From a checkpoint of a small transformer trained on Wikipedia.
Size: 8 layers, width 768, 6 heads of 128 (3 for keys and values), MLP 2048 SwiGLU, vocabulary 8192, 58.2M parameters.
Architecture: RMSNorm before each block, rotary positions, no biases in attention or MLP, tied embeddings, normalized queries and keys, capped logits.
Training: 907M tokens, 6587 steps.
Each number is 128 + 24 x the weight over its row's rms, rounded and kept within 0 to 255. Layers, rows and columns count from 0. Numbers have three digits each. The size before them is the row's rms in percent of the matrix's.

# layer 4 MLP up, 2048x768, rms 0.0619, rows 1725-1753, columns 288-383
095:150125116138099129105124087113145178114122128102137146125129156107114108071126138104119128150093106138158082140136129131139135097137154116146128108141123083128138112107076131126136146177105111144192088148085101098126090166121123151142155144117122126138127101113174123153137184096123106132
101:086116117118149120129128102143150109105152116130120159103153138102163095104124092152124148147113150120123123129120135126098133182091133117165128135126180111089157108110093118140155157119125180106117089118142147109159181145113148190168124066097153129162099145173152155141148131134142127085
107:119177138150127119142167130139102123186126112147084134140139109118082136129095107138146095141134151108126141131090112133170125138107112148108169110188138110090139132169094143133150120103130128148115138107100163097151117142147127132159095110143120114119123119161164113113128143149134130146
096:137141103097115150137173141121135085136105145150157138115144085134129131093101126118125103147114108062107118148160113148125165125136091085086104124100165086112141157102156101094105116116099085085148139138128128140151122123123141103102173123179124087106151142146136109156146140099118147110
105:111124072100089134173121133152084161106093167128112135119154144092076137140148124148123118122119084123159091165113139156123130122086171121143120140157109104104112144127156111104111068108127112119159115144075130143165115115154155101137171116102100154115127148155127125127121123120112140138
106:132128076102118116125133126122133155117119137145148108174158117193179093108122114069126101175128134123092115127121178118132147145125129166109103115152107122122148106103140124087122064136140159112131136164128130139153095146142127149101098112128154108143115134157124130096148108129190120133
104:126109144117060168115183113151129123188135109140152167141114091133138065140124125136170116157126121105106135166096141169117154121129145175119134129133113137119141129124182182187150147136143152114121118099135172159118182118109132149117111112143093124170120109118120137148087132126144138164
095:134198114120178059141146195133163130154105106129123161098130144134112131115152128139150116110114159128091135124128111117143163159146138126143124122132145184125116143133131142141107116138145113092118115074113118143137096136129156135129098070119138105116114166131158142151145117099099128160
089:107119153135108134073106089113112128125177110103056128127138109148143129104138164145091127160124148190113095141111096118135125124120137114133122173102134139129114095094123134144108126207112143119169134090191133121134127140120078171115102115168136149143131137136125136106141115112163105116
106:090112131121087153095132106139151123157095123139112142119129149089141152154079105120110128152099158194086112109149146147162130148101110135104106182147126098202118169127128139154107159118049152110109134131143132118160151115128142104105093124134159158122113128167118122104135096116110070135
111:096136161133140129166127126125124130105094130127146117101103129150145124148157114089126141106158148103109106130131137117153157120101106118129130142154120179165121105123135148139114061145107149107114144150129106117120156116101134107115156124119118127080134134185115129126103114107118089111
092:145080116111083153092139124123156115120129129141097093124173087087147125134143119100107121106160145095141091128099120165111153092143124192119093108148113129137138109119102122109153114118142148139144141084102141098155166092114111109152141129127127175127179116155137120134087153160095103162
099:154131109124137143118085181115163100163156145142154134096144091108143125138130131149088121090158170137116098166121156130137108100167139134140077112168160147122145123133141127154079121124140112110141130149133089148172121113111166160141095108153144138073081136119136125152091071118111146157
100:126143144080125126107136133166159146130130114098078123121129129080122110154115118119158165109169125139155155133099099106152119167110101141144125121119167132146143117117104140175123116137117110172090119110155123135118117146100130145116164118126147107124162134071121125112130123133165140107
102:096128081170124143143183149158162099146153136135138128173135082144165139135121113127103141152141163123153146148123072153141135139088121105135099128165137133150138105111101154116144148111163113090074144105139115111084164122137099121127104152128136108131152128151126167118092092125155108087
103:162113104136106158107136110160107117161093141114129155111106124153111114166129126133087142094136155130128099110150119096099093163154087104150121134105129153140096130149131120136129119126148180100120140144136102087125147143121139097164140112143119091098119154058146118146131124104168099142
098:098164101135107101128118108137147206119186134119106148074141135120091159109152141146125133137175141105114128101135146139145101174115125108097106135133120159115105152132118140134112185120117136115081135123137092096098153139155101084136154082108119128112125102115124150109144133123151089105
094:131099119163174138134180119114121109068103112148157125130143148150133147129135090124138121207166150109156112092155177145141103156111154129110147108126136153116146135085153146155140066132145161128135120138166151134157146139130190143123174127105133126089134185131131127100105134152124106127
098:113101097125126115116150149092119128122121088114088119140089122146151133165167105129110146130166153145148103102109117146092187128170150155122113136068104093125139118126135133102102142140201130143089113143093139144136150157109123118108112100110140120152184131123159094118078140146103139124
099:115111112149117145138094108108118136160111098128137129119112137143127100123130118138149128088124139122149135123116099097115085133162095147109106089108148140163117152126130084184125108174119091173109159136168133122142122119118148124129189111142137146121124121149144137158149115120057133152
098:167159143154153137145134139131122165111138149157155125120091124100134150139103152139077131156145108130149146124093128128102126118087123116141123072141162147146130112171106125159119154122117130168160112117100105136171094141140137175117152104127143109167142131116107127146142165148090150105
105:157133107107132147115163153153124115133112120099118119121128067090130166106162112143119132124126141146128133108165146154165101121171124164134120122120102084152168123133129173095114149091128119109104140162153145128119132096065134112113072131125124119111137167133127103159106120151160135110
102:128105132108107096162082142122094093106173155099072104107151121176107104147125172101128122120146158055107134130119130117133119135144093113109130146100109152172145119130116113138127078105170117129094088114143144110089118115144163168137119112151115133106107088149129106131141091092118123109
097:176176134106132132134135125105117117133088119121117119124131104142119123142109108140146086089127124192106119108107113132099157103135158122165160131137108134131155103151124170136126115168128148111106128104155124134139109168118143104106122115151108151134115115074129180133129107105116104146
093:123114140117132169138123112150140138119147136103149115122174145132143115136097137113129139143155120140118098153153132172100141110188134123118113161095127126111166119086154131154135103138069147144128087116136147120129155141153121142109120075103169161164110156172144138113117128142134136138
107:121104102105097107153116117128128134127140114139131138104153137102147136111160123129102100125113126140129159137167142124133061152098155157151176079124129102156105113141123126169137120124131117187133162145114098098114104098151137078149176142102095092122141137158101167130136144146106114143
121:114166127105137110145091113146129102119158137158123128112088126142096133175152143110087112109126133146150120136140108137143105111110103125128116160114113115120125117109150137116137153137118142103149126156126116082165113124152128166127146088132173070141179117132137134107088136151134134085
096:124116125123164136121119140148145119112123100143157102121128136172134108192117103126124091122110125135140147108125133146121090138130109125143120195158117118105181125153175090123106122173103143110126109130115120115098149160124133088086156128171126115161123128155128123179118119148176165113
097:116143157089101161112140121124161141150155107117146102104158129141173138126144130111151050138136154184120121105138151147090138105119133128148134121106144131140106076169127109126109149070113111135110119124153091106165119096133120087104118142114100119132129122155083126139081129116103140177